Weights of a small transformer language model.
Size: 4 heads of 64, vocabulary 8192.
Architecture: LayerNorm before each block, untied embeddings, local attention windows, gated attention, capped logits.
Training: a variant of Muon for these matrices, 9448 steps.
Each number is 200 + 40 x the weight over the matrix's rms, rounded and kept within 0 to 999. Layers, rows and columns count from 0.

# layer 6 MLP up, 448x224, rms 0.111, rows 118-138, columns 0-111
92,159,185,164,102,93,148,193,206,235,196,250,171,167,187,104,144,199,160,173,165,128,276,191,172,203,156,136,150,207,171,200,184,195,239,180,210,171,181,142,196,212,226,169,271,160,156,134,260,208,162,172,97,222,207,159,128,180,267,241,162,199,217,225,192,182,188,222,224,109,216,175,212,157,186,145,193,214,187,233,210,203,180,228,187,181,229,229,152,169,190,278,173,258,263,215,243,234,200,223,112,196,188,174,143,150,259,239,220,184,196,211
183,232,229,193,216,144,267,179,216,238,199,143,220,189,196,231,220,210,182,217,156,218,247,270,306,181,173,208,149,245,231,200,241,230,236,244,172,201,175,275,238,110,153,231,190,183,190,185,184,243,177,265,188,166,199,240,151,218,139,146,149,258,148,176,205,187,229,211,124,139,216,170,249,248,157,139,192,241,193,182,177,138,179,203,193,214,200,173,184,276,210,219,228,193,274,166,183,124,221,196,210,148,226,236,211,220,228,183,242,103,195,210
129,242,179,198,190,146,197,230,231,153,126,223,235,193,198,146,280,135,193,171,185,209,233,230,172,203,179,137,209,181,239,206,244,219,241,184,186,163,206,169,210,203,188,193,217,205,134,188,209,178,225,175,215,218,210,174,225,170,166,225,127,223,266,229,178,236,185,253,211,197,222,163,213,123,236,204,149,134,257,228,217,249,241,149,207,166,149,205,207,251,177,135,166,156,126,167,189,231,160,275,255,204,200,228,178,144,170,195,232,221,195,163
151,240,167,122,211,215,157,125,214,194,195,239,257,244,168,208,148,185,235,236,195,175,182,198,177,152,158,194,188,168,224,289,178,183,220,155,230,235,200,254,231,195,247,268,226,217,162,167,282,237,205,135,191,220,204,279,104,235,202,242,154,145,219,210,185,252,151,165,131,187,178,194,181,140,260,220,192,249,170,214,281,201,141,179,203,259,118,244,192,205,142,165,201,179,274,235,240,215,167,228,229,203,236,247,187,209,227,244,209,93,267,238
203,226,191,214,219,213,131,126,173,255,274,240,222,128,170,206,145,151,164,194,187,254,203,159,235,238,150,256,137,246,200,115,216,291,225,178,189,239,189,185,169,162,161,141,237,167,137,165,241,213,150,185,204,205,257,181,181,191,193,194,205,207,225,190,188,217,210,237,210,154,239,264,311,256,166,265,166,234,140,158,167,194,252,169,211,230,219,223,179,270,206,123,217,203,169,187,214,274,221,304,126,200,191,184,282,257,214,277,208,162,172,96
170,246,205,174,222,213,227,208,176,167,142,118,221,217,170,228,215,160,137,227,231,256,159,218,273,199,203,168,228,110,183,266,155,190,153,202,262,166,191,152,171,192,226,179,186,323,262,211,150,222,236,180,115,180,221,187,189,212,222,188,118,219,251,185,197,203,233,143,234,208,176,236,189,162,168,167,140,85,217,145,191,123,182,190,158,234,222,140,194,203,227,175,194,198,186,227,211,248,105,165,159,186,249,226,224,146,145,196,251,220,138,163
207,244,228,247,203,253,176,195,264,171,173,214,183,194,219,185,209,167,195,193,270,209,138,192,173,236,177,227,205,200,135,180,254,177,224,150,194,243,251,242,165,205,215,296,187,221,293,209,270,195,250,192,217,235,250,246,214,236,187,204,185,185,191,176,266,174,182,231,149,188,165,182,207,215,146,179,230,134,299,222,177,220,263,242,241,172,148,176,217,289,213,195,267,234,244,201,146,149,165,169,223,208,238,150,215,252,146,284,183,171,128,206
192,219,217,138,235,194,180,148,152,224,165,241,188,263,201,221,117,166,256,236,146,209,214,128,196,179,242,198,141,264,219,218,156,216,211,167,255,251,215,262,266,206,177,216,207,183,115,213,239,240,129,274,207,195,140,186,216,71,277,271,139,231,139,273,272,219,218,219,186,206,163,223,218,191,267,215,235,218,145,208,198,248,232,173,192,254,113,216,224,217,180,205,210,200,234,216,222,202,211,211,121,212,143,212,176,154,251,138,200,191,273,269
140,129,149,238,189,229,207,196,186,166,193,164,232,217,225,137,199,196,174,212,194,246,217,206,172,249,196,207,214,164,191,232,155,216,203,170,189,149,152,202,218,207,172,224,229,263,163,278,197,225,201,182,176,270,181,215,234,169,156,164,131,203,209,235,171,191,121,249,116,183,196,225,206,207,214,250,333,220,150,202,264,202,141,165,255,220,253,214,161,200,243,264,174,212,206,138,211,138,164,163,258,180,233,188,202,151,212,157,238,242,201,213
131,160,207,139,154,240,233,227,145,236,214,272,231,247,180,213,239,207,230,210,153,199,202,266,114,177,178,159,131,250,266,182,184,237,211,254,232,164,228,253,182,247,195,236,263,223,216,267,233,92,252,167,201,257,213,194,170,233,245,163,268,246,201,182,189,253,239,135,265,169,213,264,254,135,215,174,256,243,220,181,286,193,239,169,176,240,176,173,194,174,203,119,204,250,318,248,194,184,188,189,191,180,200,226,257,243,167,160,223,194,209,233
146,184,153,229,220,228,241,202,135,169,233,180,182,284,206,182,168,204,189,156,115,205,186,157,170,294,168,219,278,132,222,135,175,171,130,204,168,198,187,167,181,160,180,150,246,139,185,172,175,252,171,194,219,189,167,203,214,221,163,216,188,216,167,184,223,169,198,208,172,233,127,217,210,213,215,212,217,146,257,187,260,167,212,177,152,182,209,286,157,104,204,121,218,188,193,235,156,180,225,168,187,200,174,178,210,206,224,273,210,224,114,263
236,172,166,170,226,249,220,202,142,231,196,229,211,259,177,178,212,233,159,250,239,147,183,243,224,174,272,173,172,170,192,203,173,168,232,228,193,270,304,170,206,217,243,214,220,222,227,219,163,160,254,187,237,223,189,197,191,162,260,188,254,237,214,158,154,239,234,222,171,137,193,196,186,234,198,127,249,196,218,221,185,142,200,131,195,121,239,192,160,230,185,243,114,96,254,154,147,213,116,187,203,220,147,199,261,160,221,166,195,182,184,179
165,193,239,210,226,241,179,211,194,241,199,178,166,221,195,177,213,195,142,202,234,141,232,176,171,199,143,220,109,154,161,145,193,216,259,239,197,191,223,213,191,181,283,176,182,228,197,204,191,198,313,242,225,198,252,227,210,247,236,93,182,187,254,182,233,182,245,164,213,116,165,225,214,248,145,166,166,258,174,211,145,158,190,216,189,243,233,233,228,219,250,192,171,221,205,223,199,197,233,252,189,261,188,234,243,267,265,161,195,242,226,190
204,263,200,190,204,163,105,143,129,215,214,234,275,177,178,149,255,235,183,207,173,148,201,255,227,170,158,221,170,285,172,138,212,199,168,250,173,200,247,167,187,238,224,160,212,148,221,141,195,243,263,210,222,294,209,184,215,245,202,227,173,218,168,168,223,174,161,277,201,180,223,261,187,209,186,191,127,223,182,223,167,180,224,210,135,225,186,112,159,138,191,153,193,246,193,252,189,188,148,288,204,206,146,282,196,282,195,161,199,173,175,229
212,211,232,193,199,215,270,214,247,234,243,236,153,286,230,248,199,189,190,189,147,204,201,118,213,197,273,243,242,213,239,175,247,207,244,235,115,262,237,161,110,185,194,143,191,184,167,141,189,138,236,211,199,252,260,162,194,175,198,226,207,228,204,180,106,176,241,129,216,145,254,165,182,171,226,221,181,217,188,173,186,204,212,176,160,194,193,225,236,244,151,178,168,140,183,84,190,217,251,185,115,164,164,104,222,143,233,220,211,232,211,184
242,208,206,164,194,226,168,224,169,219,213,130,179,136,236,170,220,158,199,209,224,183,201,154,212,182,222,168,245,250,212,124,234,246,165,160,178,196,231,171,192,217,188,262,221,199,203,203,107,234,292,144,210,217,203,166,197,211,229,239,225,206,153,220,243,188,263,90,176,225,182,174,144,176,165,179,272,147,324,178,161,195,196,191,236,189,248,223,219,241,271,213,177,235,241,172,177,156,194,165,262,178,215,153,139,206,194,213,260,178,208,131
253,176,241,159,182,194,112,171,167,187,243,250,203,245,225,205,263,188,230,94,191,217,190,239,142,218,183,271,175,126,285,227,152,180,165,169,135,206,161,148,180,229,137,176,257,213,186,232,151,220,243,267,249,202,215,240,166,268,220,182,183,237,171,180,210,183,235,279,192,225,267,257,219,230,230,153,228,142,146,215,199,193,191,135,237,172,215,163,170,167,226,159,245,196,150,157,237,207,202,231,200,209,261,266,198,175,202,251,136,186,221,233
242,157,222,169,113,272,218,249,215,274,207,188,277,164,77,148,131,195,181,158,224,278,238,152,221,195,247,223,252,141,162,178,203,237,203,195,121,209,196,189,185,191,193,186,231,224,313,235,180,235,252,192,260,142,244,170,209,169,208,202,201,193,114,201,227,225,173,187,175,179,229,195,158,186,285,186,220,240,192,194,179,256,215,252,155,266,170,276,271,202,153,167,250,196,164,194,219,228,213,195,232,207,240,222,219,151,238,242,223,258,280,197
168,232,216,258,243,176,246,236,196,234,233,201,228,174,209,127,251,160,225,152,230,250,164,241,198,170,255,241,241,126,278,187,191,229,249,260,199,243,183,194,231,161,225,244,218,164,179,153,191,161,219,280,209,207,183,201,185,131,172,205,195,185,278,230,193,329,237,220,184,260,207,152,188,211,112,222,214,317,264,148,222,122,270,200,254,208,243,176,211,252,197,219,135,179,179,111,179,165,232,216,148,163,223,187,183,244,249,240,131,198,200,226
199,168,189,157,273,150,170,197,156,155,157,206,189,153,178,182,295,270,147,249,156,177,163,249,196,174,206,224,204,202,218,216,226,193,259,249,161,205,244,183,271,247,220,180,179,274,257,191,200,233,220,188,283,199,169,219,240,195,206,221,260,207,174,176,204,238,156,232,204,254,156,151,143,161,290,208,179,272,201,259,202,221,148,179,297,283,154,159,183,245,195,184,171,192,213,209,201,242,95,245,232,165,168,208,213,268,200,291,223,188,218,178
180,171,210,178,260,188,217,161,210,157,218,193,193,213,190,249,207,205,228,168,245,179,222,177,177,220,152,191,202,184,195,195,223,133,216,210,205,177,165,229,126,183,140,174,284,230,197,217,238,134,168,156,245,209,152,214,253,239,224,273,190,217,142,152,209,213,206,202,172,180,157,172,243,205,187,140,248,196,152,159,180,203,227,237,180,156,170,191,191,238,214,170,206,183,241,138,192,168,164,175,246,221,262,138,210,232,213,244,254,193,222,244
# layer 6 MLP down (transposed), 448x224, rms 0.0772, rows 118-138, columns 0-111
179,230,220,128,242,195,230,138,177,233,269,262,281,200,208,202,196,159,239,199,213,208,233,200,231,196,184,170,194,203,181,123,212,201,279,185,250,205,248,144,191,206,235,126,156,174,153,158,235,245,146,152,133,246,272,190,237,161,121,163,162,230,235,214,281,236,173,213,262,203,220,158,168,151,147,171,154,174,221,195,193,176,249,242,229,200,203,109,267,202,140,258,214,171,274,187,163,254,232,186,200,143,202,203,186,214,214,215,283,100,209,185
229,226,247,201,215,283,216,227,220,176,170,235,200,239,191,191,224,193,197,177,222,259,173,147,176,218,199,223,185,156,178,217,217,150,220,114,209,241,216,199,178,176,235,235,258,221,165,149,178,123,186,172,160,173,237,157,179,212,217,192,157,213,178,209,174,238,166,196,178,185,230,202,165,198,135,172,99,152,184,167,204,183,214,117,170,266,188,214,184,239,181,265,268,174,210,186,218,191,173,231,197,220,216,185,143,159,160,157,259,172,176,194
234,172,206,78,154,227,157,179,161,149,199,170,199,167,214,180,241,246,202,223,233,272,143,151,233,225,226,161,245,196,206,203,246,253,103,204,183,162,180,233,317,219,248,257,197,185,248,192,222,223,117,233,215,181,161,211,247,186,184,217,174,239,250,140,160,212,205,212,281,250,219,243,179,166,225,203,91,236,265,180,204,207,183,214,200,184,237,135,182,242,255,219,114,182,187,259,141,242,189,231,204,150,258,285,240,185,196,176,207,208,205,182
249,153,210,207,153,214,111,276,208,234,175,186,188,148,266,199,136,159,212,196,220,228,197,206,117,269,254,136,240,188,161,185,173,177,194,199,212,201,228,162,185,221,209,171,139,143,182,165,289,153,319,201,194,189,221,138,234,281,225,276,251,225,200,204,115,167,147,212,187,185,257,175,190,250,171,208,191,187,250,221,229,236,162,196,161,135,210,135,228,174,192,245,276,259,212,254,181,229,158,202,223,318,213,186,260,150,146,189,160,154,183,204
239,158,174,191,176,215,202,131,222,138,224,159,240,205,248,176,158,275,194,215,277,206,187,141,216,212,176,234,188,266,216,175,194,238,205,175,158,174,172,200,225,165,199,174,196,230,195,188,171,237,173,192,212,252,193,195,230,178,236,257,248,223,248,146,221,246,154,160,190,313,100,210,161,219,195,167,249,210,208,185,258,245,242,142,168,205,269,164,180,202,235,202,219,225,196,129,141,257,191,159,205,220,192,321,243,161,202,188,149,275,195,222
231,250,246,168,214,217,269,192,179,162,113,174,139,265,192,220,237,228,212,247,176,192,211,187,109,197,216,237,210,230,134,246,196,247,168,227,231,209,194,219,211,178,176,190,195,200,111,232,189,215,181,292,160,175,132,185,141,191,254,222,158,146,180,233,158,227,174,229,219,217,265,258,234,282,215,184,206,205,262,216,166,178,174,123,214,242,207,161,200,157,269,173,170,128,143,111,247,217,200,219,188,140,274,219,157,208,281,223,279,146,168,198
177,151,232,133,156,156,262,239,188,211,243,257,205,269,180,217,201,207,208,224,201,192,242,213,163,215,169,111,253,156,217,192,217,189,219,250,230,222,134,125,210,187,219,152,188,186,143,166,180,89,201,191,216,246,222,225,229,191,235,218,206,247,176,244,266,198,180,221,192,209,233,183,191,132,200,146,177,217,196,266,221,204,122,148,179,229,174,225,242,183,191,163,286,221,141,162,184,186,205,216,176,243,113,220,202,203,212,215,248,241,206,148
107,195,231,191,239,201,225,165,169,257,205,173,132,159,134,211,263,200,226,237,200,207,196,221,228,211,215,222,261,160,131,231,199,188,166,148,265,148,224,214,213,178,243,249,167,192,212,194,197,242,167,206,166,212,159,135,231,265,194,216,153,149,160,160,173,247,156,207,251,179,264,137,225,225,181,209,214,155,214,261,212,157,185,215,150,198,207,195,190,251,261,200,209,193,229,205,211,224,262,214,247,167,207,221,191,210,177,198,173,220,98,214
139,83,248,152,266,201,202,245,222,203,197,180,196,175,163,187,191,209,221,138,305,175,91,101,213,235,181,140,213,243,211,251,238,249,156,233,181,183,237,235,219,206,157,273,242,209,247,215,227,167,128,183,202,197,244,204,193,200,238,231,189,147,160,211,181,222,174,185,213,209,174,219,156,239,247,206,183,148,81,285,155,163,148,146,178,195,280,155,235,162,204,238,224,228,187,199,154,193,198,193,232,190,242,211,243,147,153,146,245,193,212,246
189,218,292,151,189,216,148,190,168,207,162,231,206,191,165,226,207,147,241,291,205,200,175,228,252,239,194,293,193,178,205,170,230,127,169,168,169,153,255,204,174,206,195,221,146,160,172,201,189,184,218,179,228,238,239,196,208,262,206,219,175,174,168,162,225,214,112,219,235,208,263,213,176,240,197,221,163,223,229,166,238,171,168,167,232,150,140,142,234,209,204,254,228,135,264,204,227,195,187,258,200,187,177,223,195,215,194,184,185,197,152,177
156,271,278,260,220,224,208,226,186,238,228,171,305,144,213,148,157,200,214,208,181,177,148,201,188,108,190,235,195,191,189,246,143,171,206,185,149,194,220,194,252,206,263,226,187,217,180,204,203,257,168,195,255,204,158,274,144,267,176,177,200,107,180,215,218,216,234,196,193,195,177,127,204,165,223,200,215,237,203,230,172,244,159,258,124,229,134,168,227,201,215,218,186,207,155,181,250,220,162,217,164,259,224,112,206,211,215,174,194,134,171,165
175,235,178,221,150,256,140,206,190,144,247,153,152,203,122,202,150,223,169,157,144,190,242,149,219,294,184,114,219,193,160,171,228,223,249,152,246,183,100,135,197,180,210,211,216,201,194,187,233,225,222,136,167,205,139,156,248,182,297,171,170,219,216,201,224,178,176,179,156,184,236,152,202,249,224,238,149,212,238,199,215,220,260,250,238,201,221,210,196,206,229,204,194,201,193,235,175,220,212,242,90,188,197,185,281,204,181,211,217,252,158,217
149,203,259,259,188,179,147,193,190,220,137,96,247,212,223,276,189,133,154,182,171,164,164,224,208,211,211,258,116,174,246,258,213,244,201,244,206,171,135,192,198,103,204,213,226,181,212,237,220,214,190,259,191,219,104,180,150,187,173,168,215,253,164,195,270,218,181,221,168,232,199,169,197,192,223,203,212,139,184,193,249,192,254,222,207,199,207,144,235,234,225,203,211,136,163,231,161,208,233,187,175,121,196,199,239,170,176,286,251,180,226,252
238,198,197,210,147,214,264,176,258,271,194,205,157,193,179,187,234,195,188,197,212,188,185,193,187,214,264,119,199,262,250,214,169,168,150,220,229,197,243,197,164,137,123,228,270,274,193,201,184,172,232,253,191,176,140,233,229,241,201,166,275,236,202,220,238,164,182,173,149,174,210,156,219,221,176,179,184,249,193,190,232,302,210,192,250,220,230,226,255,141,205,159,198,175,197,154,230,162,213,160,188,224,240,180,199,176,123,237,160,156,251,157
184,179,157,176,165,186,269,174,208,224,133,203,199,152,225,163,109,172,219,206,167,101,172,163,224,159,197,214,196,136,284,201,139,208,298,159,235,193,222,235,171,200,231,204,198,214,219,172,215,198,215,218,163,275,181,230,187,145,227,123,158,115,244,159,221,168,233,202,190,101,268,216,230,246,192,142,175,225,186,216,261,173,147,188,212,237,177,105,223,112,277,213,168,276,160,235,241,214,124,171,161,246,207,210,217,173,216,130,191,292,203,164
219,198,155,224,278,147,221,189,256,243,154,217,242,235,273,209,165,195,212,168,197,223,236,214,248,189,192,203,203,220,133,223,177,192,201,189,248,181,172,187,202,179,225,226,125,212,170,223,215,212,186,215,169,211,217,212,190,237,176,204,138,224,189,223,231,262,207,233,208,162,192,136,167,198,149,201,213,195,182,220,282,203,167,123,128,213,199,167,213,230,263,132,198,163,239,237,194,199,167,197,179,138,148,199,171,261,240,188,227,161,217,182
228,183,158,232,172,278,195,183,234,152,225,154,276,189,264,158,187,177,253,137,163,170,249,253,195,188,260,295,216,200,240,168,214,226,142,216,185,189,179,184,292,285,196,200,150,217,249,255,164,190,155,195,179,192,133,204,168,217,155,189,213,226,209,235,217,185,268,203,263,213,189,242,205,219,181,167,214,252,230,242,233,253,138,242,204,177,197,102,172,226,185,247,167,228,226,182,181,216,184,211,274,196,165,239,192,205,245,159,213,216,209,168
146,228,281,243,159,184,192,159,250,227,243,143,202,191,223,171,191,137,213,151,138,170,183,151,201,243,212,167,152,245,210,167,194,208,190,174,277,125,209,171,346,185,199,198,245,245,174,255,273,219,162,207,191,217,178,195,216,150,204,314,152,177,125,189,187,257,235,207,234,131,57,142,204,236,245,249,252,206,215,221,168,179,268,197,169,198,203,192,233,243,218,230,192,216,154,168,211,226,262,240,224,203,198,228,231,173,202,217,130,164,300,214
187,227,178,163,170,161,138,195,266,215,213,160,224,214,234,283,187,161,220,189,239,236,164,192,157,167,176,186,226,184,187,165,203,197,304,201,142,184,162,179,252,258,185,259,224,184,189,221,109,124,210,91,182,151,250,174,227,138,224,212,220,154,202,208,158,235,246,203,196,175,280,246,224,239,225,255,213,229,226,166,227,252,226,199,217,223,185,247,145,130,208,278,144,127,170,194,128,194,149,251,169,253,213,137,190,271,266,219,213,206,166,148
190,226,235,188,192,215,263,269,245,158,209,197,162,168,257,216,197,200,218,146,169,187,266,246,276,291,183,218,176,144,255,259,188,206,173,190,181,223,167,156,230,137,227,183,222,148,146,268,228,226,228,243,92,200,160,161,252,249,147,197,267,215,238,190,207,182,291,224,187,224,212,184,182,193,234,246,194,219,280,225,261,257,152,238,264,174,152,139,180,196,181,147,151,108,136,208,225,188,145,202,250,194,138,236,230,309,279,231,202,226,194,245
201,220,168,220,180,216,151,199,172,219,221,207,207,179,184,212,168,197,249,239,231,194,204,160,199,181,193,302,192,267,122,177,204,267,166,226,233,186,180,164,252,160,226,245,145,187,216,248,198,213,162,224,158,178,195,244,219,185,263,221,212,199,255,245,184,230,187,160,212,207,273,260,277,170,178,218,213,231,173,143,161,206,155,194,178,160,233,166,180,222,151,209,195,209,198,178,233,196,190,118,301,213,223,184,177,253,192,155,205,138,187,167
# layer 6 MLP gate, 448x224, rms 0.109, rows 119-139, columns 0-111
197,261,204,176,200,187,163,160,183,214,227,135,171,195,218,252,235,219,223,147,223,232,191,198,253,196,216,183,199,202,217,179,225,165,282,194,204,269,139,266,216,161,254,155,179,209,227,212,209,269,178,199,248,281,212,248,164,153,195,183,249,158,171,226,222,202,241,209,176,199,155,192,285,172,145,120,296,139,216,195,228,208,214,257,208,278,259,223,229,217,196,186,195,182,193,242,171,165,179,251,190,196,193,244,228,226,275,174,205,149,205,207
208,206,152,221,106,177,155,231,216,271,289,171,207,260,145,184,234,174,231,263,279,167,274,287,234,143,156,202,229,187,221,140,292,173,192,219,261,139,225,217,226,253,166,220,224,239,136,200,172,171,137,188,194,231,259,180,267,189,170,90,215,221,197,212,201,187,206,168,253,142,203,112,273,237,233,183,213,104,220,180,251,124,223,274,208,216,168,149,204,210,179,178,211,182,194,204,207,152,175,205,160,169,220,241,164,166,210,249,165,139,214,231
200,211,158,202,232,190,252,176,199,211,214,157,233,294,143,204,267,161,143,178,180,164,228,165,217,160,173,197,254,260,228,159,248,176,185,137,94,169,233,212,206,231,201,224,187,222,216,178,221,159,183,195,226,168,219,196,232,110,205,163,258,197,193,133,223,275,174,217,218,170,133,264,246,156,167,143,235,169,196,226,236,216,182,223,133,175,188,81,161,275,185,213,258,176,155,186,190,196,235,180,254,247,204,199,230,164,167,230,213,140,227,177
231,187,107,171,206,232,151,160,267,196,206,217,232,169,142,223,154,189,174,245,214,196,242,242,286,159,168,200,189,230,215,212,138,228,228,167,223,175,214,229,171,255,300,204,246,238,199,206,253,217,319,218,260,240,245,300,232,213,197,247,206,186,193,223,184,273,225,281,229,214,240,162,186,216,138,169,192,178,237,230,184,185,172,151,214,182,139,163,217,204,247,171,228,246,188,182,162,152,223,183,228,173,227,197,183,245,191,227,175,214,178,230
224,229,217,261,214,140,153,137,215,236,190,190,170,173,288,313,174,172,206,211,189,176,187,200,177,270,201,264,187,231,161,204,243,162,128,216,225,205,228,184,114,212,206,199,213,213,216,312,156,226,186,268,180,158,204,218,180,247,243,227,284,128,159,168,221,155,195,171,181,240,206,197,181,255,176,145,249,109,161,195,197,198,220,140,207,144,170,208,212,264,122,256,231,295,193,203,224,229,218,180,193,165,259,159,176,184,304,195,232,158,180,212
296,210,193,201,127,183,186,199,186,208,195,247,248,217,270,192,249,198,207,208,248,164,189,193,192,145,142,171,217,216,206,242,205,211,185,131,233,242,177,163,228,240,241,195,239,211,263,174,221,140,140,247,182,309,239,217,190,214,129,245,208,264,157,193,202,205,256,270,174,225,193,197,187,148,207,160,235,256,180,255,177,192,184,227,213,165,276,189,195,223,268,227,110,238,202,192,153,216,219,208,146,208,194,189,251,188,212,221,218,198,212,200
210,158,171,163,150,182,234,235,152,186,207,168,220,253,219,222,176,191,196,56,235,231,169,199,185,180,201,194,196,223,189,236,175,205,160,176,164,200,211,201,199,227,176,231,215,177,163,120,177,227,242,182,171,170,156,251,167,212,259,240,216,262,194,221,178,185,156,217,157,194,268,217,221,172,158,163,239,174,243,204,174,176,215,169,208,206,272,231,198,240,256,204,169,226,158,172,209,191,235,271,247,206,268,165,186,198,212,164,210,216,200,140
183,179,199,201,197,134,197,161,246,180,247,192,183,170,172,168,167,165,245,164,226,204,156,177,232,218,268,207,176,159,156,221,256,250,202,233,194,201,163,267,144,144,200,227,194,173,218,214,133,96,171,286,89,266,164,291,213,157,161,207,188,227,174,183,196,158,181,159,187,162,187,147,246,230,265,132,232,229,163,173,151,174,261,206,160,180,202,188,272,141,284,197,254,125,233,238,167,190,265,220,237,185,205,178,142,280,242,217,200,171,166,234
217,226,103,212,157,177,216,194,165,194,189,185,170,192,227,212,238,214,175,191,195,181,241,143,225,207,182,151,243,204,206,155,186,243,183,113,252,239,181,228,268,252,223,246,244,124,150,148,133,200,220,200,148,136,146,136,153,170,138,161,146,232,141,198,150,193,193,187,164,137,175,266,207,118,153,242,162,186,230,298,125,239,163,217,169,290,256,225,196,215,238,263,180,258,122,159,187,205,231,176,197,224,174,174,181,163,237,232,249,202,179,261
187,170,110,245,287,248,205,197,229,262,201,184,204,219,204,160,189,201,221,112,122,234,229,161,217,121,265,141,233,146,232,233,133,179,168,178,206,220,145,170,209,238,174,158,182,188,197,180,188,216,181,148,189,215,193,218,224,182,186,262,243,219,195,197,98,233,98,192,212,173,115,293,187,169,211,138,289,158,178,195,221,147,224,232,188,211,264,178,184,180,147,260,227,136,225,280,214,235,155,171,257,151,277,163,203,124,132,199,188,188,140,244
225,193,233,170,204,213,205,281,179,290,223,217,241,216,145,208,218,151,211,196,220,188,242,187,194,228,293,187,192,131,186,203,228,226,161,223,98,190,191,295,209,227,202,204,195,172,182,240,194,196,200,193,165,184,228,172,204,238,204,122,202,141,186,184,138,161,130,147,192,97,157,115,240,176,261,278,178,269,160,243,173,259,203,248,203,220,191,153,157,179,165,238,166,242,197,210,136,190,205,203,222,211,161,192,178,235,217,166,203,242,255,217
217,188,203,239,161,194,166,195,191,173,219,210,229,227,217,124,145,223,162,195,203,192,213,186,156,172,236,180,245,292,284,252,144,152,187,201,295,179,169,262,220,233,186,250,242,195,169,205,257,231,219,203,197,149,273,242,167,195,173,175,207,210,184,128,254,155,222,182,262,149,262,208,228,221,124,185,183,265,237,273,79,193,252,223,164,219,138,153,259,266,246,206,229,172,154,177,220,233,225,267,254,250,171,216,204,221,177,238,230,212,240,255
212,210,175,221,171,151,244,219,159,161,206,219,206,196,209,196,239,220,210,242,200,190,241,226,229,112,203,153,140,196,259,164,195,215,199,242,247,169,161,221,174,130,243,190,189,228,187,191,162,185,238,178,125,196,189,157,216,240,216,202,122,321,166,211,111,188,195,205,189,161,257,205,211,152,242,195,195,205,196,200,215,237,251,242,225,181,205,148,193,209,198,182,240,179,124,219,215,179,217,233,263,235,183,206,224,297,216,159,198,251,206,198
195,178,254,181,184,204,205,203,188,212,186,199,218,173,277,177,246,202,259,198,140,202,129,188,259,180,204,229,178,252,143,120,272,264,190,238,177,168,175,208,261,158,140,223,253,161,240,146,216,281,160,265,155,232,132,231,173,227,242,233,270,220,220,161,240,214,202,171,222,164,155,206,228,252,152,214,203,258,146,121,97,219,214,149,201,218,243,182,111,201,244,253,223,244,229,253,221,209,176,285,179,194,237,213,211,296,249,192,186,233,221,312
240,236,180,211,117,210,145,199,185,176,261,188,251,211,168,188,169,191,176,214,217,216,294,232,173,181,232,265,224,121,195,247,246,231,152,183,216,274,220,231,172,183,269,218,249,159,156,258,161,240,245,184,118,143,218,167,285,190,146,187,278,201,198,208,207,252,258,179,181,195,168,205,229,187,145,188,173,207,206,159,162,243,168,263,185,276,187,243,215,185,267,210,165,217,224,172,235,201,240,135,203,186,187,117,252,238,203,232,264,211,247,101
169,288,164,157,149,135,201,244,203,195,268,197,265,214,210,210,248,230,214,184,235,199,251,234,151,147,206,229,183,195,170,227,206,200,232,218,152,234,202,185,191,246,234,179,249,244,101,199,243,193,151,234,141,258,182,183,213,195,168,181,246,116,184,118,237,163,242,166,136,167,231,276,309,171,254,190,279,209,194,182,204,209,206,148,173,200,200,183,268,237,218,306,259,125,176,214,174,189,225,107,111,212,242,232,145,214,198,300,219,148,181,250
195,156,238,243,217,157,173,197,180,217,199,227,170,266,246,283,160,203,223,204,235,236,133,128,166,187,188,188,208,262,317,214,238,215,215,123,172,156,160,167,175,184,220,238,191,150,175,240,197,187,198,136,119,160,208,235,223,176,251,184,239,132,230,251,285,162,249,153,184,214,191,204,198,195,202,201,226,209,239,242,202,219,214,281,169,220,164,154,188,150,235,168,245,145,197,210,140,179,203,131,178,182,252,185,237,160,193,149,254,241,194,205
218,265,219,185,243,212,193,170,169,178,216,219,153,211,208,212,186,170,165,221,191,192,184,150,192,217,184,226,160,254,161,258,191,145,217,190,148,163,214,257,141,262,218,165,272,250,177,171,232,213,246,223,170,211,223,153,258,261,149,171,201,211,217,208,193,244,199,186,193,223,206,179,276,154,251,214,181,173,230,143,151,175,181,231,170,195,214,239,226,181,215,256,218,188,230,251,217,140,173,219,210,199,157,269,234,236,237,185,163,219,140,105
235,263,180,223,274,191,196,214,260,221,175,245,263,220,181,216,239,182,218,183,217,213,264,235,189,204,253,185,209,208,136,197,191,160,257,154,179,189,208,144,224,193,259,207,201,150,167,205,220,199,251,160,249,267,241,248,173,232,248,190,217,163,207,255,210,236,142,225,165,224,289,247,132,257,286,309,250,238,196,165,194,178,225,182,265,234,201,156,239,268,249,241,230,261,212,200,306,187,145,245,220,237,168,124,261,188,245,188,279,230,212,278
237,143,227,155,203,147,247,266,100,309,188,158,217,134,145,222,164,199,226,140,183,213,162,207,239,165,175,155,187,221,172,222,186,223,197,229,216,121,176,147,225,210,189,256,88,219,163,197,168,210,223,120,128,186,238,170,214,180,256,111,185,180,208,213,202,298,237,172,96,168,212,218,182,209,188,144,209,187,177,235,171,178,165,113,248,236,199,214,225,244,214,270,209,272,191,196,235,227,205,226,175,189,209,204,233,229,188,177,158,182,136,200
237,252,180,168,218,118,209,206,131,213,170,218,183,112,119,199,224,192,162,253,179,196,208,133,238,213,156,161,218,163,192,163,186,211,179,187,249,154,193,247,232,194,225,195,205,199,182,174,186,136,167,247,147,152,183,181,255,257,248,135,194,260,206,132,185,212,138,282,83,168,191,235,130,183,181,222,198,195,184,239,240,120,192,196,238,215,198,187,242,134,199,132,138,161,180,188,191,234,191,248,242,164,198,156,187,232,169,153,209,260,172,232